Each number is 200 + 30 x the weight over its row's rms, rounded and kept within 0 to 999. Layers, rows and columns count from 0. The size before them is the row's rms in percent of the matrix's.

# layer 4 attention output (transposed), 320x320, rms 0.121, rows 173-195, columns 128-191
087,170,219,203,192,173,178,162,167,169,190,215,238,216,169,187,135,250,168,223,233,184,197,194,149,183,175,207,260,173,148,218,174,217,175,202,202,256,176,234,239,192,148,218,190,273,172,226,223,223,198,211,204,201,166,168,217,230,162,179,174,156,239,246,200
093,213,206,206,190,157,167,226,192,230,170,242,236,175,212,174,194,225,206,175,191,173,148,211,138,221,140,158,182,192,211,220,223,238,178,232,157,203,160,194,153,275,197,224,194,210,190,172,194,222,202,197,237,209,152,187,160,234,223,214,203,217,242,194,193
084,216,163,238,142,202,172,203,211,179,215,164,264,165,198,211,176,240,183,180,259,185,220,246,160,263,187,179,222,263,211,220,174,227,187,206,227,224,230,177,136,211,208,227,178,264,172,256,205,219,190,226,202,211,214,125,244,161,182,206,154,206,236,250,216
084,216,169,242,189,241,152,153,190,160,199,196,157,155,214,214,195,141,213,180,209,245,181,229,208,236,235,180,236,251,231,203,235,196,184,213,208,155,187,219,165,226,133,181,208,208,178,136,199,224,166,165,134,216,197,218,234,191,210,243,177,148,192,170,172
092,200,194,201,174,185,169,206,211,161,163,165,164,143,160,179,133,228,179,228,167,232,200,187,226,194,172,191,207,206,238,167,194,172,227,243,240,214,184,218,268,212,224,220,200,188,166,233,194,222,233,214,147,177,229,201,237,203,197,146,168,207,201,157,173
083,203,201,245,180,219,159,154,158,224,170,227,121,236,241,255,191,182,190,209,211,161,235,199,214,200,200,184,204,201,138,235,200,201,216,214,184,181,196,144,173,164,163,168,151,164,211,246,212,237,180,234,221,218,236,255,186,152,161,215,230,217,233,212,212
078,229,222,198,202,162,196,198,184,217,232,183,214,197,188,181,249,196,188,196,241,252,238,216,200,218,172,198,136,209,244,255,222,157,178,208,156,201,175,216,175,190,202,178,196,173,150,213,213,184,252,164,200,193,214,224,236,198,188,178,240,199,205,229,209
081,228,199,251,202,231,206,263,226,211,171,228,228,221,178,177,253,178,261,201,199,161,198,164,214,194,229,215,178,198,244,174,205,185,157,205,206,202,226,216,234,236,161,212,209,188,215,278,183,155,199,236,186,188,207,211,204,168,206,164,201,121,172,134,189
083,173,212,164,264,195,163,233,207,196,203,229,171,197,212,184,217,182,193,148,193,176,176,250,198,200,175,192,167,191,215,189,163,212,196,179,199,122,197,204,216,217,245,196,208,215,200,163,213,162,192,199,210,222,210,219,187,187,211,148,246,105,166,224,229
085,167,230,197,218,195,191,213,179,186,251,188,206,194,165,180,170,223,244,148,198,212,162,156,269,165,236,222,201,243,160,225,263,162,121,156,230,116,289,217,207,209,229,287,213,218,218,236,198,230,187,183,198,179,223,152,192,171,223,184,163,227,208,164,234
084,187,184,170,223,244,201,220,199,160,275,188,164,181,209,178,245,115,167,214,239,211,189,216,179,243,204,212,94,223,241,203,201,242,201,229,149,179,180,208,155,225,189,259,196,195,196,165,181,197,223,238,225,177,168,215,187,128,186,222,200,221,223,129,205
092,228,193,140,189,182,200,266,221,178,192,203,198,171,204,187,215,230,156,164,203,220,264,212,155,187,204,218,198,199,223,182,240,247,151,176,166,211,148,148,180,210,183,210,236,234,159,185,184,209,250,245,170,149,176,195,243,247,151,203,197,197,207,182,212
084,163,196,206,245,271,196,214,189,248,239,196,176,173,223,220,197,186,184,177,247,190,169,209,217,193,233,221,162,226,239,155,232,208,213,220,244,188,181,204,161,212,153,216,206,195,255,207,199,229,216,188,176,161,216,190,286,132,233,187,211,219,129,245,209
083,191,186,223,223,174,226,263,185,203,206,233,161,200,179,201,225,187,160,230,188,230,230,213,217,206,182,223,194,168,198,205,232,186,236,221,209,225,271,175,208,171,205,188,245,169,254,239,231,261,199,172,129,209,156,226,200,180,167,205,189,212,161,218,184
088,245,244,213,182,251,198,249,210,114,220,165,247,193,192,174,163,235,199,189,252,210,207,186,199,186,187,167,207,222,246,184,219,210,182,191,172,208,202,201,225,203,209,223,190,180,217,196,217,240,230,214,176,177,187,191,238,163,196,264,255,243,225,114,149
081,228,211,180,206,225,161,193,167,148,204,167,227,212,153,230,158,210,222,170,194,215,178,157,234,173,183,195,207,184,201,166,239,234,184,147,230,128,188,241,180,195,220,216,199,205,218,186,217,170,222,167,254,211,209,201,219,175,200,200,247,127,140,186,249
084,185,200,139,189,221,204,173,170,160,196,171,204,218,215,170,226,201,83,220,203,207,196,217,145,218,159,176,184,166,248,196,216,201,245,223,199,219,189,199,219,239,197,147,216,230,214,250,207,222,177,201,179,185,209,221,180,163,143,212,193,157,250,254,196
093,184,204,193,181,197,178,192,188,189,234,174,220,162,198,220,205,162,165,183,190,147,215,201,231,206,169,196,168,309,208,181,264,150,135,211,202,173,233,203,153,219,196,241,171,213,210,206,197,223,181,200,240,200,194,166,215,170,183,211,225,211,174,177,225
080,226,237,171,235,196,226,144,242,208,176,252,189,201,203,204,247,214,182,204,228,191,168,287,216,254,137,202,217,177,204,207,163,184,190,249,188,184,195,227,221,223,218,243,185,239,218,209,223,210,211,174,236,205,200,190,163,120,181,281,176,212,239,158,186
089,219,203,188,226,166,242,220,249,194,196,224,189,205,216,175,201,213,200,200,197,205,226,221,198,196,177,180,168,160,163,150,217,166,251,143,173,180,174,203,193,157,183,190,200,205,112,183,196,227,176,195,212,193,203,180,197,152,233,200,180,219,199,186,165
085,250,188,280,225,189,153,245,182,160,197,211,201,239,223,164,162,211,221,197,178,203,181,196,199,202,247,225,224,201,209,214,187,192,142,168,132,191,216,269,228,220,164,213,151,234,175,206,180,138,180,206,211,205,209,209,185,187,153,228,195,194,203,192,199
091,236,166,232,186,133,218,232,205,207,236,174,259,195,244,222,186,161,185,228,184,220,143,193,254,220,183,137,136,195,196,160,240,201,257,199,249,247,159,217,221,230,184,175,213,158,166,213,224,267,134,214,199,213,264,207,175,224,217,232,199,197,172,186,169
089,231,198,242,239,229,222,226,205,151,222,192,203,168,153,221,209,205,151,227,176,209,215,138,228,187,184,253,237,142,182,185,205,193,209,185,239,186,182,230,178,162,216,209,194,218,197,213,170,188,189,218,204,209,221,183,168,196,147,177,260,222,179,168,212
# layer 4 attention value, 320x320, rms 0.137, rows 174-195, columns 128-191
095,140,239,187,179,168,243,233,221,156,182,145,185,218,217,183,162,170,160,207,233,199,198,197,223,234,188,176,221,158,186,185,200,195,239,179,213,204,226,195,201,215,198,175,143,191,200,194,202,157,172,235,151,139,214,225,214,159,198,165,154,202,270,182,230
089,184,203,232,138,221,206,199,184,207,191,201,241,247,209,193,226,230,204,189,175,204,153,226,189,255,223,193,220,220,192,179,241,211,226,248,276,162,190,149,225,213,211,171,271,185,232,186,169,221,171,156,208,216,147,203,211,186,215,214,219,212,181,202,191
100,195,239,204,186,174,198,270,171,192,161,179,241,158,182,198,155,183,218,193,199,207,203,253,222,172,208,202,176,188,241,218,209,152,205,194,229,178,213,206,183,173,245,229,230,188,231,191,192,127,180,187,199,143,156,156,180,224,181,170,294,184,140,193,232
105,192,223,267,240,235,158,217,227,216,217,198,245,229,211,178,157,165,225,212,162,226,213,224,223,194,196,221,200,197,231,207,179,283,212,170,238,173,258,202,188,178,196,179,194,222,207,197,237,228,236,118,171,269,169,214,216,195,164,221,208,211,228,241,179
090,220,192,117,249,182,175,211,192,151,190,152,216,249,211,231,225,175,224,190,251,204,223,209,198,180,220,181,180,151,189,171,202,187,226,198,123,210,201,206,212,162,245,215,194,180,209,228,171,185,194,217,214,204,207,170,220,181,235,146,204,180,174,199,202
083,201,207,189,149,210,230,196,213,243,153,206,234,203,244,233,185,190,174,199,193,188,226,183,206,227,173,215,183,129,206,201,186,145,211,250,232,205,216,214,219,129,244,188,229,189,225,219,145,124,226,161,188,187,221,213,221,185,255,193,202,224,204,219,186
103,168,194,268,243,231,183,230,238,197,229,206,191,248,171,211,190,168,203,234,197,174,246,207,251,210,211,154,248,198,203,252,197,267,275,163,170,143,239,213,211,194,181,245,244,175,204,242,206,154,182,216,165,168,227,228,202,189,131,188,145,186,228,186,172
088,233,243,161,182,201,206,155,212,196,220,207,237,233,149,178,196,189,202,171,224,230,182,175,198,246,220,206,212,201,226,186,175,191,205,193,217,148,189,176,167,156,250,232,203,216,202,174,158,232,218,245,240,192,185,222,213,170,177,216,196,204,216,146,226
097,181,192,214,166,217,226,252,211,280,247,175,216,261,230,203,212,197,249,200,187,223,205,216,187,197,175,170,244,181,174,247,217,189,209,169,233,200,179,134,243,160,159,183,208,176,173,231,223,212,200,212,200,196,233,198,176,215,176,199,204,194,219,247,250
101,254,195,172,159,165,234,228,209,218,198,260,200,143,190,216,220,187,202,222,191,182,172,192,217,238,218,170,188,154,139,185,159,203,247,229,198,216,157,222,162,157,176,172,237,187,180,207,193,151,230,224,199,255,206,206,201,184,212,207,226,239,181,153,215
094,203,136,167,226,181,159,190,221,230,186,236,175,239,161,236,188,151,209,221,217,244,217,174,185,191,199,201,204,182,191,198,227,218,204,188,168,226,198,149,187,168,193,229,197,227,173,252,210,185,204,207,204,202,148,225,159,213,208,190,192,214,162,177,243
087,197,180,204,183,218,215,167,222,226,207,259,234,206,221,190,128,175,132,183,261,186,161,208,242,192,198,174,185,159,193,204,169,243,233,187,239,248,211,204,172,205,164,178,209,165,176,193,192,160,234,273,240,184,203,202,220,220,210,190,240,208,198,201,200
096,199,187,230,202,199,183,166,245,181,175,167,197,152,174,176,240,225,222,194,166,226,182,189,219,183,198,187,216,228,266,184,206,218,191,209,196,186,251,251,223,154,194,219,194,181,201,195,183,188,173,118,279,178,235,185,218,234,212,179,218,190,188,145,101
101,191,209,186,165,172,209,147,193,222,219,176,211,160,193,200,189,195,125,191,191,149,156,223,203,217,239,217,227,221,194,187,184,258,186,190,175,191,182,190,174,136,215,208,173,209,195,213,180,211,210,213,145,228,227,190,197,169,185,202,251,210,151,228,233
093,249,197,237,210,198,162,216,278,190,254,187,199,274,226,231,204,214,149,185,219,193,164,183,219,182,161,175,210,196,197,234,155,218,200,264,254,193,206,197,192,193,211,239,218,189,228,153,200,218,240,194,160,263,237,207,231,222,176,215,219,195,186,209,219
088,199,179,213,203,157,254,185,230,161,222,194,164,152,224,236,236,201,170,183,174,166,154,179,205,230,191,227,209,206,188,187,220,165,235,257,168,196,155,219,178,175,204,181,206,250,208,186,192,174,215,162,181,192,202,238,246,176,176,151,181,164,209,208,217
097,229,235,192,125,205,242,241,194,231,194,204,239,206,237,250,222,257,226,182,243,186,192,158,227,196,224,239,246,185,194,201,163,180,227,231,202,168,205,165,214,203,210,212,177,220,221,201,248,199,212,173,179,200,258,250,234,148,208,239,223,209,234,226,211
095,169,229,219,237,200,246,218,233,169,213,186,244,162,202,199,271,215,229,225,179,162,230,193,177,189,195,192,233,199,215,199,242,189,168,173,183,146,233,213,249,194,243,232,262,257,213,246,198,196,176,213,169,176,189,248,239,174,197,176,175,218,179,147,217
086,213,198,175,214,200,253,219,222,126,206,225,237,180,182,166,180,167,231,217,215,222,218,222,242,243,193,235,222,217,216,188,152,195,173,190,236,217,174,218,179,260,143,233,232,197,223,221,226,188,233,225,253,207,220,161,152,178,209,221,213,168,190,226,212
087,175,121,229,182,205,225,204,183,179,195,199,202,195,204,286,129,197,179,207,198,229,201,207,207,179,247,175,225,198,209,149,194,152,172,218,227,200,229,184,201,278,201,197,205,206,194,209,202,217,228,206,228,172,179,155,140,200,187,150,155,216,214,200,233
084,146,230,163,189,267,206,161,166,225,156,248,221,200,200,194,196,216,245,259,201,186,214,181,145,182,211,162,168,198,156,188,164,188,248,124,211,227,217,228,201,198,175,248,249,188,182,180,183,234,221,212,236,188,203,226,223,151,251,139,222,213,202,246,223
090,177,170,230,216,200,249,221,236,200,209,201,206,193,228,182,173,194,186,110,195,216,211,211,185,203,188,199,211,197,190,237,233,215,199,188,232,211,198,174,268,239,149,199,205,169,239,195,202,164,230,184,190,165,175,175,174,209,226,225,179,186,220,177,183
# layer 4 attention query, 320x320, rms 0.125, rows 192-223, columns 128-191
077,195,244,271,244,226,184,170,178,235,169,125,193,159,220,177,181,266,177,218,180,163,214,209,172,183,142,225,189,204,235,215,227,207,237,227,224,165,166,161,179,247,138,173,254,185,214,205,190,193,196,217,216,228,239,207,197,172,241,190,172,143,134,214,207
077,196,196,238,161,263,199,206,170,179,216,248,185,236,206,200,199,155,195,176,197,203,188,253,206,227,236,211,211,198,209,214,156,166,201,225,160,235,160,237,236,181,220,163,198,138,195,175,180,220,165,165,185,252,228,213,207,226,189,227,192,166,184,207,245
081,230,182,222,188,191,217,215,183,137,165,196,181,232,190,234,205,200,243,200,196,220,212,136,185,214,219,154,202,181,193,222,155,201,178,188,259,197,214,188,195,178,164,241,210,206,196,206,221,179,193,186,146,165,200,181,192,204,164,246,180,164,187,219,167
080,251,265,141,190,246,281,234,243,207,224,167,219,199,175,175,183,201,151,194,172,187,213,184,200,211,223,222,146,253,201,222,181,197,183,201,152,195,168,188,143,152,236,183,165,211,186,174,199,175,271,188,182,213,208,208,166,232,204,217,240,202,172,193,209
065,187,186,162,191,128,157,193,199,182,132,118,177,211,207,201,229,190,196,176,213,242,234,185,197,217,214,171,216,215,221,162,253,219,201,204,226,217,221,170,253,198,193,176,230,183,205,208,163,224,172,199,238,201,233,250,193,195,222,184,184,221,246,229,140
093,172,248,187,227,185,251,195,218,227,272,212,220,179,191,118,183,224,175,232,191,187,250,196,213,234,189,249,144,229,239,185,202,135,193,229,202,195,175,213,101,197,181,197,196,214,218,213,196,216,224,195,174,241,191,162,199,218,199,265,211,152,237,210,215
103,139,221,223,190,191,191,211,206,207,230,208,188,169,206,240,149,177,153,224,166,222,196,174,174,227,183,213,259,178,241,230,160,226,253,192,186,226,213,265,246,249,263,220,220,206,193,216,210,196,140,178,223,245,190,198,202,131,128,196,166,204,225,218,173
107,182,167,188,225,181,179,216,171,158,192,223,259,215,197,191,175,186,219,215,149,165,175,166,195,191,192,173,145,221,153,205,187,193,224,182,242,191,192,237,210,273,192,215,157,222,201,198,156,159,172,179,162,187,171,192,253,171,149,213,257,160,156,165,188
096,204,156,279,162,195,249,192,185,199,152,178,263,182,209,202,197,229,216,258,157,179,226,242,234,209,215,210,181,167,202,222,226,154,210,219,182,242,241,209,147,157,206,168,185,254,168,135,233,212,220,216,216,225,230,237,190,223,180,186,215,163,246,187,181
094,185,221,190,220,196,253,242,178,197,218,156,173,187,164,201,159,140,192,260,224,170,215,229,215,160,184,197,234,230,229,177,198,161,203,214,190,182,211,198,195,226,226,206,174,186,190,191,186,252,195,210,204,251,237,216,238,192,133,210,186,187,162,216,264
096,206,239,239,261,193,233,200,256,238,170,230,258,174,177,190,157,203,172,168,180,169,227,169,255,175,193,191,285,181,260,194,265,179,206,225,169,168,203,112,229,217,229,153,174,188,228,243,232,190,207,213,210,170,160,201,190,213,184,184,218,163,192,213,195
104,161,186,210,173,208,204,205,226,238,155,215,156,200,221,237,197,209,239,238,225,212,246,194,208,190,221,238,166,189,194,181,169,206,173,176,172,197,229,179,204,126,179,178,233,174,229,203,216,123,147,234,210,180,228,186,206,206,170,189,144,183,151,172,199
102,197,191,212,187,182,129,231,202,219,197,217,205,194,252,196,185,223,167,216,180,220,174,206,217,177,200,249,187,247,204,134,185,188,207,206,231,234,189,154,192,274,196,201,175,182,201,187,143,228,176,185,149,216,183,218,216,237,153,190,186,218,266,220,216
099,237,170,170,174,222,199,180,202,212,187,233,218,163,170,209,238,188,196,173,204,203,187,196,178,206,207,241,157,225,171,165,142,227,244,229,183,227,161,185,210,178,245,189,165,205,197,215,249,197,218,176,256,171,255,219,180,176,171,236,192,213,203,200,225
102,200,171,145,168,243,166,167,212,288,231,156,232,202,268,228,217,180,214,219,159,111,237,221,224,227,190,89,203,233,247,210,165,211,272,222,227,239,183,203,179,257,182,186,224,222,229,165,179,187,166,184,229,206,203,212,189,205,176,165,221,199,242,207,160
109,205,206,222,166,213,215,163,257,235,224,198,231,262,153,194,193,228,166,206,192,174,194,242,189,204,186,188,127,162,157,238,186,169,172,185,175,158,222,156,244,188,216,197,180,233,196,210,191,179,199,159,144,223,216,160,190,189,219,225,152,196,184,203,171
107,185,266,245,166,195,220,144,172,228,241,219,150,217,179,249,213,175,213,192,227,206,149,226,142,186,202,129,193,187,246,214,161,180,228,179,211,199,170,197,192,196,180,147,245,175,196,248,202,237,256,194,227,227,229,217,210,158,246,166,226,233,208,244,185
110,202,176,147,211,229,154,214,203,189,164,222,184,194,254,220,198,171,233,199,168,205,198,179,198,253,253,244,184,184,257,161,219,184,194,180,213,205,169,185,225,163,238,184,143,146,141,157,117,187,181,261,224,244,224,182,189,207,188,181,210,228,195,165,198
112,242,217,180,188,204,171,219,219,221,210,188,173,221,195,224,189,209,189,233,189,180,206,191,217,193,170,131,213,251,220,232,166,230,183,294,195,259,214,176,198,202,186,208,212,186,206,216,224,189,232,142,190,160,194,172,181,220,230,172,228,138,178,151,152
105,166,213,160,183,199,227,253,215,242,272,245,216,217,180,233,204,164,200,173,205,214,152,243,181,178,179,221,257,246,206,196,224,253,169,209,208,156,149,199,193,248,226,173,176,179,202,172,191,185,204,222,171,243,172,188,226,178,174,247,186,193,207,214,187
108,217,224,206,177,254,234,138,267,230,187,166,229,151,191,183,230,193,209,210,203,170,205,183,200,203,224,174,196,225,160,256,193,231,210,238,152,159,195,205,158,241,212,209,201,227,175,182,209,176,189,187,211,231,239,188,150,244,194,241,230,198,188,181,228
107,161,189,229,186,172,262,214,252,194,231,196,206,207,170,176,210,167,181,232,204,146,260,152,155,274,167,206,172,184,197,170,193,203,225,226,189,214,169,197,211,233,229,272,186,216,196,231,266,213,166,234,205,188,194,240,187,206,239,201,163,231,180,197,236
113,217,247,200,163,212,165,188,209,188,209,178,211,167,226,228,147,212,219,231,248,228,222,171,163,202,201,258,185,167,188,220,229,183,164,183,188,222,284,216,179,207,197,200,191,211,254,149,210,190,167,223,247,193,173,194,204,227,240,212,163,169,158,253,145
114,195,223,252,223,192,245,238,236,206,166,164,181,188,186,185,161,183,212,187,156,178,130,139,195,191,212,213,213,165,193,223,188,196,261,202,195,197,166,204,174,201,233,170,186,164,213,227,240,204,198,236,174,222,187,222,185,220,191,175,193,180,189,222,168
100,204,227,186,208,159,205,143,219,149,220,226,167,195,185,233,256,178,126,199,199,167,205,189,210,205,234,185,194,224,235,208,176,202,230,180,211,148,203,162,128,212,197,191,180,224,167,176,272,201,231,108,234,180,196,155,260,213,177,184,217,213,207,179,168
105,192,254,203,206,193,165,210,221,182,165,204,233,198,190,178,165,230,174,226,206,252,226,263,170,152,173,264,256,191,157,164,186,207,178,208,210,158,180,192,196,219,184,218,177,225,262,220,215,210,213,191,222,164,178,244,160,140,206,208,226,165,199,209,264
108,273,182,211,170,229,189,163,215,204,173,185,205,178,184,227,168,173,199,261,235,191,193,183,223,244,199,148,198,162,166,189,163,182,207,202,140,179,202,244,255,202,172,198,215,224,164,211,235,233,224,219,224,215,207,187,170,206,175,207,215,252,198,174,202
109,164,249,225,181,194,196,193,243,201,158,231,211,196,226,177,228,183,217,178,202,243,199,189,197,227,258,186,180,198,279,151,248,153,189,155,247,218,207,235,170,221,190,181,193,132,231,202,176,228,240,212,162,273,202,173,185,213,213,138,238,204,211,181,191
104,187,169,247,208,205,210,222,221,209,223,227,230,179,225,223,245,158,191,212,224,177,224,244,242,199,224,200,200,200,180,232,193,200,161,201,183,249,194,249,170,182,221,198,188,195,178,209,209,223,187,184,215,239,229,202,200,188,161,159,246,235,180,116,198
111,224,179,177,196,231,164,226,193,232,235,184,219,201,212,219,150,200,225,224,203,203,230,213,193,200,250,172,239,157,226,208,190,226,194,175,264,207,195,177,241,181,151,205,219,226,215,159,210,192,183,234,205,212,196,223,196,215,217,184,157,206,244,172,215
109,215,191,249,237,206,204,162,198,209,209,196,194,209,203,174,256,219,180,202,196,211,218,169,195,190,193,197,157,197,224,230,198,181,232,137,214,227,187,213,137,206,192,198,183,155,209,177,203,145,136,207,244,223,234,176,177,162,182,169,175,184,195,184,149
100,233,152,186,219,207,195,268,202,225,222,247,159,183,173,234,176,238,163,210,182,153,216,176,203,163,243,189,237,164,213,169,123,211,197,171,240,180,256,187,153,181,138,191,178,223,187,230,207,203,214,245,208,199,176,259,178,230,175,216,207,166,209,224,252
# layer 4 attention key, 320x320, rms 0.129, rows 192-223, columns 128-191
081,230,191,243,176,201,254,210,237,211,190,193,214,176,166,235,182,231,208,179,257,198,175,165,181,132,210,198,137,172,189,156,112,200,213,213,193,158,242,177,176,204,197,207,184,235,222,201,229,154,161,198,197,197,167,220,194,263,174,143,227,202,203,233,182
080,217,159,179,210,198,212,225,186,224,209,186,252,219,205,184,192,194,235,177,167,171,158,193,259,220,191,213,201,198,213,234,178,215,188,100,127,179,172,229,194,155,177,200,236,196,187,216,203,231,256,149,193,211,171,214,148,244,114,159,274,192,210,224,187
079,284,238,275,195,223,228,220,190,212,187,170,174,174,201,182,216,226,203,249,236,157,166,153,171,200,206,194,145,151,216,178,117,206,198,229,207,171,202,186,189,225,247,198,203,238,202,200,242,183,188,210,184,171,192,138,230,208,191,169,279,190,162,256,200
075,252,252,156,179,203,233,167,208,184,247,251,250,218,179,160,229,224,143,174,222,210,165,264,220,208,217,171,197,181,184,210,219,217,196,212,136,166,207,199,240,151,233,188,168,187,207,165,185,191,241,216,236,202,245,226,171,256,193,185,256,198,169,195,242
096,224,144,140,185,164,264,199,183,197,201,209,184,209,219,192,135,200,240,143,233,242,255,223,227,190,159,219,174,204,195,196,212,173,258,202,185,148,179,167,235,211,188,215,148,175,200,234,224,156,219,246,217,199,244,152,173,200,168,231,172,222,222,189,222
071,236,214,164,205,189,259,157,207,223,194,243,204,258,193,219,139,218,232,220,202,166,269,206,204,145,181,259,191,274,233,220,208,218,202,197,208,175,187,141,225,207,177,172,189,136,169,189,200,218,215,193,210,190,203,190,190,191,200,178,211,210,201,178,259
093,159,203,245,204,227,165,220,208,189,191,212,174,189,233,195,161,191,168,226,169,197,166,221,232,208,220,256,238,217,234,223,205,157,238,225,244,126,175,204,225,238,223,200,198,164,215,182,226,214,163,160,207,228,203,188,206,188,178,212,247,211,236,193,180
089,204,206,209,241,218,210,167,203,201,222,221,186,205,141,196,209,148,222,201,157,180,224,161,148,202,240,198,155,215,186,158,262,201,240,233,185,173,175,248,160,233,193,172,197,197,215,182,211,174,240,161,158,175,132,160,197,230,144,229,182,185,200,165,142
091,209,167,225,194,227,223,177,192,189,188,217,174,229,168,171,182,208,209,233,203,196,202,217,231,200,197,234,196,139,232,147,234,145,215,206,226,213,223,213,161,195,184,218,212,213,221,170,214,201,259,220,179,156,216,183,231,191,179,210,207,160,307,175,255
087,203,216,201,213,95,172,236,145,171,256,188,222,161,176,255,183,220,144,238,194,203,214,233,235,178,177,202,201,189,222,240,176,196,207,239,166,224,266,209,143,210,192,149,177,213,231,201,202,191,209,195,183,240,195,178,223,222,215,217,176,153,213,222,191
094,229,254,174,243,244,222,188,212,219,199,176,190,153,129,149,189,226,178,156,162,222,241,178,251,212,184,230,207,220,170,227,225,185,204,199,159,183,161,248,181,172,206,178,206,176,189,184,160,192,183,226,161,232,158,198,260,165,128,243,183,194,165,192,194
087,135,196,238,195,213,160,243,231,234,221,180,182,147,191,223,208,209,190,228,208,183,215,209,228,225,191,204,231,214,165,173,169,164,183,150,252,211,240,174,211,163,250,144,208,159,194,190,219,199,129,232,193,182,199,192,183,231,243,171,187,202,209,157,273
094,204,172,201,165,165,163,186,224,191,187,251,183,229,243,241,210,182,174,216,251,214,193,196,229,154,198,207,180,227,195,169,208,185,181,187,178,239,181,231,271,180,224,181,193,148,174,169,179,251,183,226,192,197,226,202,215,253,138,188,173,155,222,201,156
094,221,155,123,166,181,160,249,220,192,189,229,232,167,203,202,207,167,214,189,235,201,182,261,146,225,221,206,173,226,170,181,183,198,230,161,195,194,180,204,166,206,270,158,195,111,191,181,169,200,183,221,228,178,230,220,144,166,204,220,172,160,152,179,202
095,176,121,198,245,191,172,218,208,238,205,153,194,179,232,184,203,195,230,221,194,162,257,212,236,217,187,175,184,207,224,206,197,252,229,222,209,225,222,234,212,234,130,228,225,217,174,236,190,224,200,177,191,200,247,188,172,171,158,215,156,241,169,176,160
096,207,218,221,199,170,196,107,232,214,192,184,212,255,164,170,196,247,169,229,167,236,198,215,166,201,185,204,202,205,205,212,154,195,168,200,168,194,198,168,258,202,207,224,174,257,176,193,198,202,204,218,200,207,169,167,196,221,205,201,180,198,220,209,205
105,163,235,228,154,193,232,123,216,224,219,198,187,222,152,241,205,222,185,139,190,209,180,221,171,223,220,189,129,202,228,216,198,189,217,201,237,137,194,128,183,200,205,164,212,194,220,207,208,220,229,182,167,248,185,216,230,202,258,183,228,212,160,231,212
107,197,203,197,215,159,145,228,266,168,192,262,191,162,205,237,178,176,220,209,179,219,228,193,212,243,194,204,190,218,266,152,211,214,241,205,250,176,136,194,217,216,236,217,176,180,188,184,193,210,186,229,245,214,183,181,253,185,153,205,104,155,175,165,218
100,222,207,231,189,239,152,187,209,210,197,181,175,190,177,194,223,207,184,198,174,159,161,219,221,195,175,157,236,209,218,221,198,182,211,224,165,252,236,211,192,188,221,206,188,198,237,235,171,192,287,171,206,171,230,186,174,189,203,149,231,159,175,141,159
103,230,216,196,211,164,223,224,245,240,235,226,221,175,133,184,168,171,230,157,191,194,132,242,171,186,187,213,262,190,196,147,224,225,171,188,166,167,235,228,164,206,232,193,165,195,202,190,203,209,206,205,230,252,170,205,197,152,171,203,172,184,170,202,195
107,177,219,221,188,209,215,162,271,208,218,169,249,113,173,210,175,216,212,182,170,226,211,228,190,179,253,220,192,184,204,204,201,226,207,244,181,169,165,227,191,202,177,227,188,218,168,194,232,225,215,188,222,238,213,139,167,192,157,232,233,177,186,203,242
109,163,188,224,172,191,227,186,230,190,268,219,185,244,168,191,215,206,184,248,221,212,256,157,205,252,145,247,189,180,241,223,211,185,237,213,211,203,164,218,226,279,232,236,216,177,230,198,218,243,140,230,144,201,214,192,217,251,248,214,168,207,178,187,193
107,193,214,204,216,239,149,197,186,167,207,205,214,199,192,211,177,241,205,230,223,183,222,176,182,196,192,189,208,188,183,217,198,198,224,175,197,243,223,158,243,175,176,252,205,171,218,166,211,157,172,237,230,167,204,209,217,185,216,206,192,224,215,167,163
104,162,196,249,230,189,259,201,294,215,182,170,203,163,218,196,140,208,197,186,151,195,125,159,196,228,216,261,210,130,210,236,193,189,232,204,186,204,157,199,166,215,201,154,234,210,183,261,214,190,221,224,173,242,171,163,185,176,227,186,203,176,201,240,222
118,241,251,200,242,184,216,176,199,193,225,214,193,178,173,227,224,241,154,189,191,162,210,211,204,219,213,203,218,202,219,226,179,188,208,185,175,178,217,193,170,237,200,172,193,235,157,243,213,196,226,119,256,214,224,219,227,191,140,185,233,202,170,165,199
107,172,241,210,265,240,155,221,198,196,178,216,202,202,139,184,146,222,157,225,184,217,230,229,198,181,188,231,200,210,170,231,245,187,210,211,198,198,174,238,194,215,134,262,222,190,198,227,194,233,249,225,193,179,173,223,145,171,184,160,174,169,218,190,270
115,287,204,205,158,195,170,194,197,207,132,215,212,210,200,183,177,154,200,183,255,196,237,171,235,238,194,136,212,204,146,209,195,179,182,217,176,153,208,169,242,218,185,194,187,256,201,217,204,218,241,191,223,179,229,230,215,170,190,196,136,253,153,182,190
108,177,213,207,127,155,176,206,209,201,176,232,211,214,181,168,206,206,189,195,223,208,174,172,159,213,268,212,212,225,266,155,260,180,170,175,218,214,239,258,194,240,202,208,181,186,222,155,182,223,207,203,194,186,232,202,182,220,201,173,244,213,225,200,187
101,144,190,168,206,207,230,243,202,173,237,216,230,225,196,170,185,180,228,253,226,230,195,228,260,205,225,209,195,216,213,223,174,226,146,213,189,239,151,191,163,173,177,174,195,222,232,184,169,219,178,181,220,207,234,204,223,212,178,194,200,246,158,140,206
104,268,151,175,221,215,169,232,192,201,208,167,168,246,182,227,184,196,189,202,227,195,210,217,183,185,239,185,181,140,222,225,160,216,195,201,222,197,197,189,142,156,177,221,261,216,234,187,143,143,236,211,200,201,182,240,165,202,216,190,203,177,267,176,175
112,231,213,197,251,222,227,168,184,202,242,186,211,245,165,202,271,236,168,219,205,202,226,192,196,180,207,191,185,203,191,256,182,187,261,119,245,191,231,210,168,216,199,179,195,227,247,239,167,207,156,260,239,234,202,208,190,185,195,173,183,175,183,197,177
101,234,220,184,188,149,197,237,207,162,169,257,218,166,155,189,168,224,191,266,162,209,179,198,162,149,207,178,183,183,178,195,157,218,196,233,194,155,198,145,210,223,150,275,171,219,197,244,218,214,222,230,221,210,156,253,227,231,177,211,235,153,165,193,213